Weights of a small transformer language model.
Architecture: RMSNorm before each block, rotary positions, no biases in attention or MLP, untied embeddings, normalized queries and keys.
Training: a variant of Adam for these matrices, 152M tokens.
Each number is 500 + 50 x the weight over its row's rms, rounded and kept within 0 to 999. Layers, rows and columns count from 0. Numbers have three digits each. The size before them is the row's rms in percent of the matrix's.

# layer 2 MLP gate, 192x160, rms 0.0947, rows 165-191, columns 0-159
105:377494464486593532540506464577491574484583531429561491497393598402540411552449499566454516501517543542483450510462479496506551530525510524476453489566572506400505428584470518457480515610487461506475522443459538470441462477495414455469455484466489480575520439412439522502544503480486450484456548462526520649530424507507477408441497509541507546574427489459517467512451546590510524471495514511495452535555455485550588426366557552475486556491519555546415411413552511557506463495490522
099:481555554534559370445505487537508494588538418531436481453541516530406535483417523546490456487439487497537478475586401536523487462351458493530519500464497463579532441480409508485487546489511535536474493430506502497487452509565448413635460525469535420415576434456460515588578475498501564548500416567441618567500485534563541478458471511506464567528549490533433485502415498570525519496562423510517477570505499554558520538428478587513480529437450509538468533506586446392472524495453499
097:486594477509388522477478447449445530567494594522460490406560407512514570557486511496536580429486531500448554474508499560502491421464552495482568529381515429445429498516518516441462522462440569496514569549529483514502514562478421522491501520589512443559490516515493475499508538515537525475557440498459490486534468444576520417515495521371503554414549500476495526448581492435504560444454523545619507586519420585420523508510450563495450568385467585521481448476389545581525539510521585
096:559486474524450464543549373407551481481486427478538550589585497519614496405524556465464441483557516480477495484417533605410577528404425528531495430394445409445502500473533508560514513472436463544511413516445487506454585461474485465518430593506558504486531479568489511468551508504467396454469503490519429491523530503540483491530568565517541564560466448436546539523445511543454471487513472574520553396587534463521488496402425511429510514538575545510524560536512422557497480405518482
099:578517489595510561452587499475540503487524504451565546491482478498514554515549571482542439442537464511576636472513456401538433508439564516486485503405556551489553507484431487441592500578475429507503481493560535533408497454522502476485501496559513536487390494532403490458570595481467472516465532521528433485571452530504421488428509477496403529484543539454464536534391471471434592529530572546586532574432391483440509434462496500442561529533572613504558551433576471507544529512473533
102:591462489502491478511562572553514529502493543493501570500470518531568487450576515626577545539490630552495560513457528438538461608532559494516579424579436522592505532629542509536578487540511514545519554473501464519513480486496473551449494479356407480435488490465524463444442534498484544532509577469602532476511535547438424511488479426524403471496460494360553484500435570458412536531547511477585428515479451420438496568545476561525494485516525487510466470576523476508527551568465457
104:524491565552434493590566441455552485457527557445606499527518489480471561454501485451504493475503543438452506402465478400525442528479483585497415578475510525523549540553539431468467459462565414450531446523477493480494457538457594462571498624531503580489453487413481571506393513549492525547446469450444418478424457526500600583454572446532520474436472585514507503464452502554506529555421491532513554480476518460582545505558495475508472557519574547512504546538603568509435392506550609
096:528540426447433559581537488428522527579536541485486530515519505442512419517506514520514493491514550494573507497459576512450470453527486549473517529510613544532408470447530446464432486480491496445460622493541441496444412491459505565500514501466498486569506400528393446530499514432494557571489402479462535587537504511484537533457514435417433516579413451566595453452503526471496460487530579533455443437431453467574459461477530381542552499524397620425527483502408547497403569479510483
098:550495527451511505502485523472501377398520439576573512511551496446484486552545479495646375548481548450530477471488438507463473494587527529487428642477457480389525550519480590452429560512568542537509563487447538486580525511508426536507473415518479510453472499546506584394551515428496513510558533467548543487434421472512416449510497515488497482520549530571526557455458455539508507531519484521332495500543489471484562482433511467503571466537531557493609458501426497489448420557491427
092:484507552553602457529470496489410579491454471599435565431570480420575478546513476542507488517541479398511525481582506509446574400556455596529516485454586503581501457461479511456586491512541523519469436504555531494512594496497530534424454496487528466576601464472434504555497424515475548516507556466598536503476566427592410452514507438470456507565598511529536517566466471539477491398443530490565508466452454567469480475457538523463484478439446485485474467595527513599505586406466577
116:481562490429446505450531462477545380462404510506462518451582395513414525436595548551385518592428483441476542471507470482495477493393389540539418588435504520470481491547468509536490558523485510425502493555509589494503522555550498505498516528518488478505431479572450525543476516501433498608481554525474477459504600495532531534541558564591494608467632548401535492457498598559522538498416468530482515488521453517467526487462527391565545435496550546485460456517571525507512566522471484
110:470553492507511530416412477477494463533494457425407464505527433516461590525545468403595457429479481519532452484506455537539489474394530500512556424521460472528480366471477464465512504485421469460466498575431472479533595572519506575527607534532484478475437438535539537418529559503556498523506474530422564572476538483514446505553474464460531489494575457530408506483610573494461454498476527542555572568566440486465452514428435452485581479501540450385460448501461454524473554530344545
109:548480440505458471476445453461543483553486486541539484500500555473549595464513521464471492436461466486471503599552524540522518495439501481461516476457524484483509477513508440550550447501498490383532441556460312516486517380549376405503509488576527422435469598530576498494554532514464543693479538515496513428422513484501535524450507417540533512511542533429522558463560486448461527510508477584490488534516449462589493388486541492497474497528487611422515474465485564559511419468439436
095:515434539603471449518581434570410563495470509531466474444448520494552543502499427514451506473514500513562508452459533508572388494420484486481525495398447473533466580502441499530459436524489441444518540401520489592497381476460519466444560501504437572594406429552455434528464501541457449385512511536523505486480451437558465427487553534465509625488448499532524550531444548484547412382535486468383524499537550468530564475496431546505561507445490435463497575417455504455509473467479451
109:531468468602520440455426463469402460441521464532447565456493500543432454449446545568642502487445483484521581578505519604498517396452479559438616553517556435420593549465445514447579488445468625573502502536503493500505531540515512538492448563564552453508458557494460463490541441472449415516436573434444431424515557476603463524559500462449528522484568489520550557511547510509569576405463512502504537555501482556501391488496486470436494477489424524536553506461476523474477533521465503
102:470513515632559444405503537465430443549473481507422506570643472524467462484511427568468528529468498552530530524492447514469498389465548487464521501477526543428508559507418519451511493512457535495537492460565498522553421486427488485475556535545559444556479437486464389534542545617480522495482474524505520450510566597415458542438475459459389574558454470518554473481504556509545506415526475347556435617518528539534537511465432522521503546531410495531495471574579556440460438523489481
097:405431535512488423481534385460544478482479551539525490546435510487533415540530512420442514427427548497422437487450513477511521504432446559383415503402573541472561587430566478483446482552509426521545465479479414581428538527551431418525442419552491531513466469489455529495565484539397463524460568476470428526539458412553461500449526458501515512558523509526532558464477447440461490444403477557405543471503551488594495423467533501481582545440579535445475507539544461540540545561502467
107:483483534533519463416440511537507444477477608458484473548483502530540513537478539515523426499484527503489568486451439462425540457583553546479434560453442575645503519552526505515599496524454476484567546533422569513494552495527486532585516405454548497429510429460461449542521485542523503507361452539495401554410580433584518453567488526453541482491521488440493486593561488542510575527460557519497612430495483488577517434503596598559396507512464474523479610505544510437474491541443509
089:409507481564573527428517464560577519545519495482494466541540483441475547570556568462545386421513540570502529517551484462472502486510521548486376389506543473541541510502452485507477466429489487410501431458540426491516505502585476423498503476531566440490547440545460534436519454482571412462507498558542560582501536501509409391481475534451605610501480489476492535574459459539470531474522565577506518539455464458530641454512453513524551475505548507527539580422469408580444420514465411
098:437557528436551572407479392521552442509498490494481540461493530413456482501403452425452548421526448419453500472449433477571427484474475453558517517527488506430495538484593512536390568554507475490459476522486464509517528479606504438490586560519551564514548543509542539511484449498504490491414455423497537448560459456538602488434524523481542485519537507546439509552609402472539528436475483424473553518544559577506477438465464546527492401446448531378617436538469430494509442579474500
099:491500492462434346529447554457494512443442502464563678467493414610490492481522494552470490582479508441511528447502501439441399552551534563572442547490492483500535558536457441510538472535487517526475492470524480484502551533493494523583491510475562456447536491503439506489492496502399465604418389551475394501506592447475490528604483466467481533479506506481480470492501525429543566546505530521517538522413374472585426567491501487524485467529490398507484373547546534527549557504456417
104:430533561428524521524430508474570498614517546434504499444496449501416438527435528544493503522399542424569511448526506448458552509532542504542404453524527534451524526586508581467529542549502539500527478450460481488508452500507446515451423454436521477482657515411565433536501419532418514512496521463553491427493538507550537513475444376494466510519522530479503392424491558476471579412461439502513498548493489456573408446516526521438484437419427557489475457636553564585465499560522518
093:448527470512460497439520517505446429493453452489544501466425449484584597566541475425503514456470366576470464503479504541566477545566477587454580510500486556390444477452581525526590513487433523507449531545567440443466554517557572414518583584484570518486531467529516534528477548481481433497395459563541555505511495572475475506495466522586565588578560439520586569510570448487505405434479481426462504523507560565470401442481448526511524560483602486442492439508469498460466500562510435
112:539523486422521410437463502463556540488482546432453558487468451579489521529522451589537527438540462476512569446503547547570513504500502473598639527494550404571574539489552501431634496526530506548515524428483467477503481490527533557506551466581511488536571541557440464476500511495481448470461497464515540492618507440600405435622462574520515517497559569561462519493531551428475539479525511481590453496455529457542378570479461427515470526498429364483552510524543530481431530496429518
094:506463460533521521542542465548544499511487537528493565429469471498530562441530464589561529465501518571591491429447596469503485427509425607404463526497461577529397500514521457493485521521532436537533551552482560475370472439439481534536549459491528578468588499475521616391488487540491459508466480421490526424531427616497547406504526511474519524472613533474575574543432521518420542440460484466482486538567470440569492458559467536468501525425565554487564585469440558508524494587548512
098:498486479587557464487643534527485567535506523513553532556420515471543520548521475504506562538472497464615420441493506628446566530479471440447463541487570499463452486519494448481496493608497404503583596522499427462518485502466431432464544565393545481516484434580527525453476491591399491498514511473632462502500563486423506547458540535515496542530526419398522477578460495578465517424545524405501467493464445513443497520496441469420524406613458492499523511451478510464589476502476487
097:480534537453508576469556506505488414450538467461543495491497544538549460507560545441476471476477524514532504478592472473425526393512466501476493471453473593527500496438399365483371498606478441533450467544451612499590426474451489525573557574486457528460510408512547489455457527531510494429572533532514499584513467435469559481512527596528469460466539517575546582498564425615434505563383471566460594491588471501552534481448510496487473453526530475516516428414512442511536559494547499
# layer 2 MLP up, 192x160, rms 0.0912, rows 165-191, columns 0-159
102:460498500421353508535482490432477434452470562513522513478502497485499468478509552513586532524421503562511503362505469470543469464523565515482514458507418600557498486423554473528541558612550538516533501604556346483535399482525603536539526439484501475454511568474454445528531573461529479471549450466428533483530456482492535572586504411428460365484487509509471520472524412470487464609482508570535525472479582460492418509538553511594466418481498509514564517565545497510464527510516547
099:493549481550419457539553515492566498533474479486445502453511519586428575481555460456479435439494476488464449572548492559480473460510471525491506525447574477495546449487523467464494547545544369442461445510441449484411501545535504479496424354478454537422629451470505532423429492477429467466495407553461524515501513480506461502426480446532463473530429599482475399495562525472540595461449521452498526517428493417471584530539484503411500406592464514442398617546499503568422553514480496
090:441548470368355522503527533519420459546447434551432549501556457403612513572567446436595576442505524533441478494507461520469486473503527499577474508492531522621425511461413413441496507535445606459470504552538525490469531514508495533459465517547481432534494544619484519498416502431486557488518495445477412507536532484457445443596553555389520500502547495454440533505517565529510543402508518513471482492588536591505410478523426501469530534488531557452536482486458512542497507443417504
097:425475543523527607487470487458498470432524460548425430470466565578539567539400525456439424502541540475479521540512518503557569422440564533482473519521620550514499587510305551569506394472477480505538529489511517524610544525468456453507467478509593522503527554474496498540450481542531578451445493518388439389458514458508495558496429468502529474517487580492508511602445496513573550445525444475454541519520567565496450499526594530503582491512471524522555524485445510437496402543530434
090:530477446494457579434514515447527422452526516514511545478508460476484527525507550472545461465556521440600565423518400427584506470470570532504585577502522577536478526459494577488624572506498478459543453601523515522488519374478471472461520507509457509549408593485433528525623602503514433530492525522539437485518405485509462458460529495466452547477560506494438517554414459518479568521488526549567508584469450566442527461508500476393565579541579573551517574413540460513554534458483580
101:481399467561453499546548462459545467440515545541550514471499428508526536430554543618458548460507544558539487482491561521548564533573493445527450504499406433578513481522559499525547509504510540495492573524541467519455518510439483519432569475409539396471467456481551378506474536578555456504487574536539545525502587461533459451453544551421499563472442460420486535460528524525443505441550504399455519602475452453407513452659450529451525461441550549446553525470445439527560432534552416
101:564598400565466542468537439623497511486569456448514499481391492485491545533431553435480470492538413567508498618408445596540506566434522464384515438481543432454540517540531420469552481457430514490461607480460474487511516469479476494437496495489597535511585445517558510488459526514456497441508530510526585470566519534518451509549513461519488511571497502455535598489447510499554511409602535406530416480432490407410531515513433504465541550531568461502540529503403578481534510528487484
094:515550504614403493547573519487452470501524502526507459461510549587412451529444521548496447482425519448459487512484514463458498528421472537503517388495475549423497467552524476498434533514498497489517544439517509457534438496374574471445643458535467575481461464445482517495557447480461478536434509499470516503529483481464526542462417507529522408584476379501636482510427525460520555485571472492520523378443567506572562499469450388507438514505464429473512504571536609511435504593512403
095:526405475542479465562524494458435538578560429500511463437468546529432521499471549468572429512507594495539484457460410449477514458493522517422509580437472446497530530428532569504432543499560522562456498496485487530502423508490454426548469481361491547529441498414449437441492445493549546616590551534525449496407469453560459392601565534451495448415458552526526479482507492543543457519620461470501471501547467504518527395564478551606471515526431547491533535509522604520555552568495524
090:439537534561512451538544482486505582530499497563450549469579432459559547511554497533577518495547536366547560488575515513483554447605460591537588494467509604531527528414462579524480541531584543545463378530557539528495512454478528506457498546493488480565499468522397477547514437541482426469490570476584618475521488452549420482404533510411527523540557539518518525572542493524425455356473532475454444568499508566486527507513529488441471559487460505502444535542543496524569607490455562
115:515556451535539490382537442521576560470531497483476471487553568493518395491552595495540485389533539558487515512418529484594519468494445411485522539483468404552617490498508453541437532426533566418544459536524440495461514582537501417525435426546469491569418539521565482461469458478529489486465432516491485498516549514522523477552496501453513528485479621451566642478492462547488587505501508540458490480479556555518393411555618532443537479508484516506441560459476524499433488495575376
105:466525415592539509487514463424481527490589487491509547457548498541559533442512480449484495381432536497440454505551520604460613491392544443328526486470503459490550452527538483417583419433490468516478461578480512521514530498492461486525455541605571546454469431417541422446421478491475557420512479518430475466494540440403454465524551536489433493486516514550537509523500568492517438560559485461531549518572430558393449442513495569482511539511532546499423549517477632492499476496472490
102:478530450524475459531529521598510486504505543426523440508432562441554461524553485533469476507543407567557417523482504546568540599486544468466535451422472485560518527494520565402448440520566436512523531503539457486522472489481492476428593602458513481434516446589510439440500444515528445494474445458530620515527479518456493552462541445477458479502419496493516597516507567586393497477522546570509469538495480383408515491498470536437488505465571461493558492403408480337529385474502442
095:578512469475452515561508517573571437578501416470486490506581465491518555472478514527436530494542536494475513506453465467552466552611566567534535483434534444525524498607507533418512528443517642505441491551610508477542543520539501446537478563515486527473529451515551571415506510513495445464490496370491577563406528490511496509547536531543481479509504491514525561541511455491434530602459554547540489553624607477509541608468499493593540620516454539595570546455440512472529557559413498
098:485613492527498485460532527567420417567486460475533482461540385606527532508468459539480580531504478505502527465509545526545507458478515522504609517506485469500536515480567512477682505443488487582507461431505500485534517525481579522498462478471448555526446420504415534569535514570538493527423572439502517517529569504539455506554554534473507610511572446540491430487504587493494488458486463554612531576606534578500575543474435507492532541534413406547509342530472452478573519539460530
106:502528530484523480440484527498500529573533538457445469501500450492353473383466468509518472531473549473502428570516542479432506500453598523502556407475525544504551530498404560463465501467500552529329443569405381478583551386422453493498499487541461523460460565465596424503516443404433427549626475400487526482488520447536442417537491528475500519427546488493486490512529441545548567537553477452472420547513506536446461533515500507554606510532517526458519464483501555466471533482454508
098:471408502487464543518568509460531568475427507453511468434374500514524460629500489481499554458460523491482465531397511501618495519532441527499451518514539510557460585465444484429432546561490462443574472553585385500435498435506489484490523478446396556570486509567437422453476454536504464414526544507523526481542395508584529513373485543401448481484460562542521552535444545456402497402537492484422546495487555506532514552458487470455573521440546574482475469429490541500550502577540454
098:512450441603504540421505559592442456559433520555457477640458509481515594572468484563499476553530495455458468525548529504484489376482614485513514493429558570468506521466401591561551548574489455484519536565541434523534512465469544561499519422431514527493454551591502519569577489452486492483468497454477412503512541511448500505535494456529512485490575533428558510540540464546569590501501520372545565447429516527526438463519483549574480400518579532554516583547513434458493512563427547
096:557467486461466621461437476449512421438623421413481489521475498504466511407511470498480543408562477505496587493539504553457577473575416524586485533478439419465571542509456430443482426473445460522537438423444554503482530480613501530545491482574547414462579556568488458536466491420566485448485478511517538479487538383554505504531510461513510478484555527565534499452536413439563505444451479468527450490478435521598502473555517560410464449471443477520556493526556448419584508419544534
102:545535506483499566429551508501466546501455594480489484530571450516365546523458448542525496545511467473584523622432522480449508496599435501437372581490487480476497495440448543517352527481492494600545514500514462473534450517455568498501542475461469543520499520552455585498423499530532514471522470464548531519514472522546515555472454583547442411498524546387471468538538445479526539511588554477584523582512385530488456490488574517480455483552511530455518433635411551504519511441408579
104:501471561502504520413558455491499444531547500452522438541534509487483465554432416475520551441486457548473561449566493524477499442555471440334531456507484522473473467525494521481550534469439552537471486550594541512459485489509452509513462472599516528462489493555649586571532497546527539531461587531517551545477555421447489657500409491486510566478502619473501499514552409441515494487431529567478560528577536494508449442471457610505494451447543527478526483519562558499526407365563448
107:518543531527432487488484461468564526544487510489552480495463507526532551489572476454511491573485523445522543448511487478501426481530369505538544544431398453496542462480493580457576481585458486599515440492485508513502486442507497431549482454455553598415484387530427495445501477499610511550522480458620515394522505507473570477471539461462455431517475509436531506460466502496459631435508435498415493427619570606548587506368504512455422544461464505477543419537532467435496483440532521
098:634525468478459408592490500408535447466449487499529559455530529483503511503537492499490450474429499436536488478587552574455509514530503477477505487518538474521475533541608516487575388548507524480506432499537484505435516518506636512511587484484571444553488545564401428420510394424541477481560594460445435480513524539531523445541525522514433521443451454498560465433583470497487500532505477401513514476521414460552419458425424524677432467568506488522481511427435503475489532532459463
105:513615534500419463482465524489453459637448464465484509530471535400469533481583479526357494532453582489508470432452430560419540576406471387570463386482472494572518414513515514526505522479518497438521501564541530502547551563416471518519431523521454491453458436473561497522489436516470573450508475536476584426430508482425518512446514521517435494483481520495456440488537492467480472567452513415487464455526478555470535525513447500407561469414428530509438530530410614492411522460563458
095:467498574459512504443463513438478498568526551540541363556539506470469461560483510432456409616518488384389515537552436455508451582447543423591570520523547411500583525464526549504501457447454586482526468475582438528622525585495498489472451489516475520569424507515482380599480511482512528451498541542556493443417559434557426548492456532522527462568432452482442403470523461470544478546517532496516502475432497566481540522491552471569490449603450470480478479491497461464515490429476466
097:536458531576480426447430505506409467576538490508569539589422511514513404507557503563436438493482536549497497469580446540454440548423392473504561492494462548480516401487577487419523530454405519462468485445477572502521539507530445569446546397451573500489471514371602431553463417496484499510509509403557444527550429538491444534536488473556540483536490545480586439533472540493527498498565461431469563444537521475417466501541538478514544474537470481516490503427542369443538541522421419
099:533499391586502573536532521390479529429494552579462480571527458530578484441478480531439467446486522498539509499477623473485503570531460532615510491585470427492517464510541553598540520424479496542498510452554546498512534509448554490523568418527520512496398543555580467395418469522517417420503499379546400460461506591549532509481492516480481592479506550465489473467557432431475489418525483543516474561546488530531541523530472522512329559468516487455552551480504509496540452414535554
# layer 2 MLP down (transposed), 192x160, rms 0.0896, rows 165-191, columns 0-159
098:436542510470547551618508495494511510511487551593422554410445525574442474442505517502444454503382491546604541500500457500492435574406564516476395508508560518420518479502488427571447537567492446485451538476484485443407540507512471465548541539464495505510424525544511504469550452455348479566570511459504580454436553435431429577488461537545496467498582528435487407549485556523589497465537482429460479554582468471437483502477532494505532428458480506469495547560531516570390575464480540
098:517548543551466474539497430482433520476558452488412427573539547486491529494547462593596473562465513468447455463413409498500484624503498476493529474473602533517435450458483551546544487386404478454560474521557648414523549565546567436414465449557446557501506553571546520492559505494571407543494502587453472484486539521523533496468474574470483467562491419469547522497550481514505453548511420537553515523458488506542490553521436472491573553454498610518595521423482504404511524519568524
093:509531501519514499501469809481476543457578532587519551490474468447440445552500538464493592402518525439529526469488495484506489499538523492532523520578457477557467482478533554555537528445429553493504474430449468370473456450507548480464504475493513470460515471480508474491525485521453502479551460606415525548566501492502457383474442541478467524590550417493481484422574410489503462477568472478477429514511424471438515548552423450529484484554515484448478502532571488486532587462511524
096:487471534568513561552521531432495452500474499507476525480394593527387445484373453462502503511434462446492431580541507420571569427443620526475638563582603517451407500522505445499498466496493484349471605554497447409557414500522460518472539471456488538563496497486496498583466475555484545486510548455455497548446530469535487565453406480514495533470457553559435524555487486526545501497530451483415576498444502509498505547533547535552454556480492539454484481534501522408539409528494546
092:483474510459530458558478613473526497561517473487435450536449536518464534507489506465531536456485587553583514499461527558560514474549440515496475502389502476499472508414431436492569405490531504459460450535575441558461492494523607498474579595533349486521464527545500502470624495492529512434527554581583475516530478422353448551465600508504380460462458507544440484437447461511391570561510495519531516538421497520488591485476472502398512436471510411509492511501454470543502524434538507
101:541468538520592509507486703502511429508601534420427408491501522471454512450562534376482483560466567493446487620481551485516517518544540539549489445585481547439450461505547478446491471538491476606516476522502513526548523448532532528462466495614419551541538486501506501473534584479577598560442514543515441574553519557421468553508512493541469476494571378517471538483451510494502549435485445533546467499530495508558405487451571585421479518512595467502490429502502531418526542490476495
106:516522544529511416487448516464567482477506521535459449458575527511342514443453490520436505512462451444510489551461520467537555529467507520454477513446512458478579550520509565481522447511507471584557527509527495447514448481495532552388513499471483496556480520461529555600430553484455446467524349469530478382437514486575439541531333517493510479494518470435476532517442485487585438489560548370560524434541461444486505448496451418460493459379428443490484475521500561523460522559354500
097:493448523487450514497488531503590482427524533526460578498433536491524529440509566573519541523512566548485545441559586537518437486544506442474511515505495438484491537478538495438484595558632520589476428518575539487452573474558490493505440454562545484470564420606493538464447488418527473526519573474463502525593495548562443509491548491473543612536469519507613578588528497530538482548600440594483457504509383585464481478458521506531584582502459469479440546597473497567385500467480563
096:559570473499581583442490649524512488433580476594438437531509575436572448587560486567471513475547541538521539544561479439521570442477551525500529527580532493397485530489425536510462491521431542428511527553517471548486545432415514596495476550520484449529467538444557498527504460510462561486492557575463449531482420491461429483543570492439535504419489482450555459501524455520516482534551406518502445471556605509502516507469556504422600455489523558522468506513573509503539472504368640
093:511495477469486490514565809556553538492531434533495572504571472431567510529477517406534561532576579474513544479529521467494544418536462473556516478579519510532532482572617540494495470460478523442459429522543451417469413479447508533440591487462474448483541448508499510499541492524503543412478522475526474520489509545454439465478425443483451485444465600525573451517465500480580467449514502470561478480457506544485474465486475455500561556498446444481422538534456565542543558495524553
117:544461498456534526494513758492463454497465388565453510607504501539545493410489459534460501478479473502555496536509525457503504542517513450564500587666492520504464550464557496503474587500503507485560434432580556453538442530456473554531442511474561462434461560425465542504487478562525471552552499412514447490476509583525528536496530575435517507582472524532419526491406479544468453543460555521528525502458403449508435492454423570469442539472459518508447485557538485548511426486528535
109:459523463498454440524528494450455554439474520495542488498556458519461459526582504523512589422501534534501520474529493536469458541584623435498491479653529499527552585431517462502560522476511508517450566483508488466427510544445591483471526538486532575554492449516528504546496598564509481574442542548502467345610482461575588495525360588453453496436439463575518498501546551471432494510522499538442472468504579463480405515515509535431502432477430510529528602586481522490482606492554550
107:550455473480526416575450385500521549480498562598561501446492456448512512490595521499504532548506479530539455387504494545436477474544514493468465461511560487601483432535478448362536496493489502547398475489488477545488561451473516551555554432440485539513516456576497460577479474448534566456508537470571522527503435494618574484495382520422459444472497450580567390497535479514458472447541443498537507536547467506463518567556499456570534429480455564403488541413556558532512615457536582
098:531469461539572524379413433510498504515465527509543488552531372540509432476496469441476602503522518508477459526510522521439538519563496463516543470565514459477515541499450541472530487483425586506479470471535528556508470559511489469489383446527425538490486465411547429464391484535490593530420434502524450482433529423518504583594478497472428447473459428474430518570513496506396470496470616499452402482516584546424444523492537597471530465486392542507541373572535531550567503543541472
104:528506479534495525522520609510511547428474524495506578483506437482507551592532555535542553473475471493478565516501441517538484453573514462596503508571431467562478536608477422407477524470427536551464565445473490400556551424436500536457602401446566558547492501549467513417434458477497504550449547489492577451533513550573566569534384485585422486560473499651540424472503468515515493487545573452522466465458494437449449533529500421542449464530459550459456518412570538466501585468498518
103:592507532485488534593489504496505524443480523526587558508445538482605402476519600480418514456557448558540459471493501522493519506625462439496427433399576459480466461435528468453480427468470491450488451377470544504427500614502512493541466484468448544485566423466425569426442528531516509466483500539495519618524480523442533435452480523468481459523388492516529444477470570518522490488506471517421589412472559439531503414452545503507477514438487461571511490554426454529507627521553593
096:424506533572555474598559573449514546530498608424521481543523603508484499580539526514478628473466546635535454491385528488568502482562540506490505560537480503546457504485467471484534522560489463535494478427467413578474512491491550593540605508468477468566402492558561495494540465517516510404506520520442511506587486449516464505435469534434498467521398412468551451446460535402518539423492477503344485457528483476495559513461439472500538581480487415508491457458427478529576538546514488
100:557541503477476455554557511479525442536545550474529517500523538470517497521547428490508535500441512572472385445464507573611547536596506456456463433489535505448600591399529536448456540494518599428511515479481452400489434479452527472443417476430506476464448494526559469559521563431491483552533518490628579546560458521567511514446492401482501523505530458488507472533592314494490433553485550518567418509497573520540498536458459407511519497611521524534597472439471548469517490524507499
093:549488455448475474500487519534551528497644523496432531527446374499410515477537535462458504441466454568515428466604513581470536448479558539473475512437526520498512488431519628548486512423489491377448505475488528473415521458552443527443604469557537523475520451541443475537514580441565506528580440521536404517454515503570513416536498518451517511485554543476529475433398557418566512526456542461560483530413491431488602482509430601493499528458493498471487575483550386566436515474519511
102:509469500446472540537574567493460568513507510571546500541554508541574474525444398409517501594478412469649571624460524549471476551474509445453434532569544473489451427387418497503463445534468529513415472588464521561516514550481548495453581499577526438519415515498508500540475500537469481462489450521482462606468491516517456574523461550490527502467520418484535472528544391432491535554584521520612556528534461514447429478427529516435516564489512547492445447510528502350490497486458533
100:501554467454538482495462349408561499481488541505492493441551593483517453451466426517495402442457485524532576570402482568371477516522522546536560573325491466461507483582417541532444436506496459480460488509534529584447471525472503516454538527481468466416470572454565452518428491405493420523480437503516452556558469523464571531562503456491491520511473501515493565444521485503502413447508554443533564548467502520503443437425528448409451474503599522527503496547489428519497583542508406
104:486507512435483550419500575529493457503539486459558482500558517436536478472462491495450477501394509458616485491497464477595507494473529477501460463360532401404437547547469491464487512497545491405582551544500509438510522512465542398444465534585507473592486558482489575476556445571342511461492463560480552475547476492513488567405419424488523572455556533537552493503531431464466440571506494439585466588499517369566450491508480489538480499485474492542442519433426506450411519558498439
097:513585485583516500540467414485584543609463463594462465470538506505513549509507545455550562524482444489537438434517457522480443509452493458524657589554505497511437490566529537481454487460485446599425506575418558347434526495499541501494510410489532516555491642499458442518412495396622511517593500483615415526481533516495539489514489532500505520494505516537531571464547541555524566478470507437541514479458568447538511504464452498540529498507446521474542510577475462480522504571582571
104:538565499556511530466501296451459500568484510584507512545462519407509485492528500469508510548505594567561416442550444530460490543521471499463494513487527513492532437511561459480525590462432503452505538514535571608504372496470463535499504506417411427554518463369528458447437484522451517495464453573526467420502503420493522469497538459437484465505476542438502576516496432533540481551408474511444512495548437434537537535425556504442526506481580543450488484533515576541482542479659420
098:526576580513432513484444453451443537527479523513530435545436540500579512520490528468515391581526469352380525513475440493511474514477583480505515468528601451497587510489472494485529485535456643444503473466587505509547613545460458472440488485475506511494384499474481487596523533498550515489532546525550556496562538410535561495442422536470532474610447550488458486511519512502560527518539638434584488487463533585584518482461494491591441533489501499358470442501475525467476472468467511
103:487541520512435458582475489472488518598454598538638580468519429447527445633502465551571531560669537473495473564608453481475442467551575430462442506604504579583501529549499477435559518529489501483548532470599524533516491503552524522446482449551568497561508476551462501520504534433556508509540538596471504497509450505521544440558449542527413531453502549465560407412469450509542453530452549541437548494462533568496514463458498472452392497533562481541531508519531438500459494452543514
098:480596418570527523513493480522528548511448523521508579447572382487573515426476461472578478540494514481419417394519583527485530550543439552487502502458532510540515524519562539529603518489536556369431611395485527562485476511503537527545441544525432515482493525532530501484459490462527550556543499414487435523466495614482509415475543488490477464456464526423587507400567431522483416544528455463460519480510584542555527523445433507501462518479498624607464502536519515402501558437555472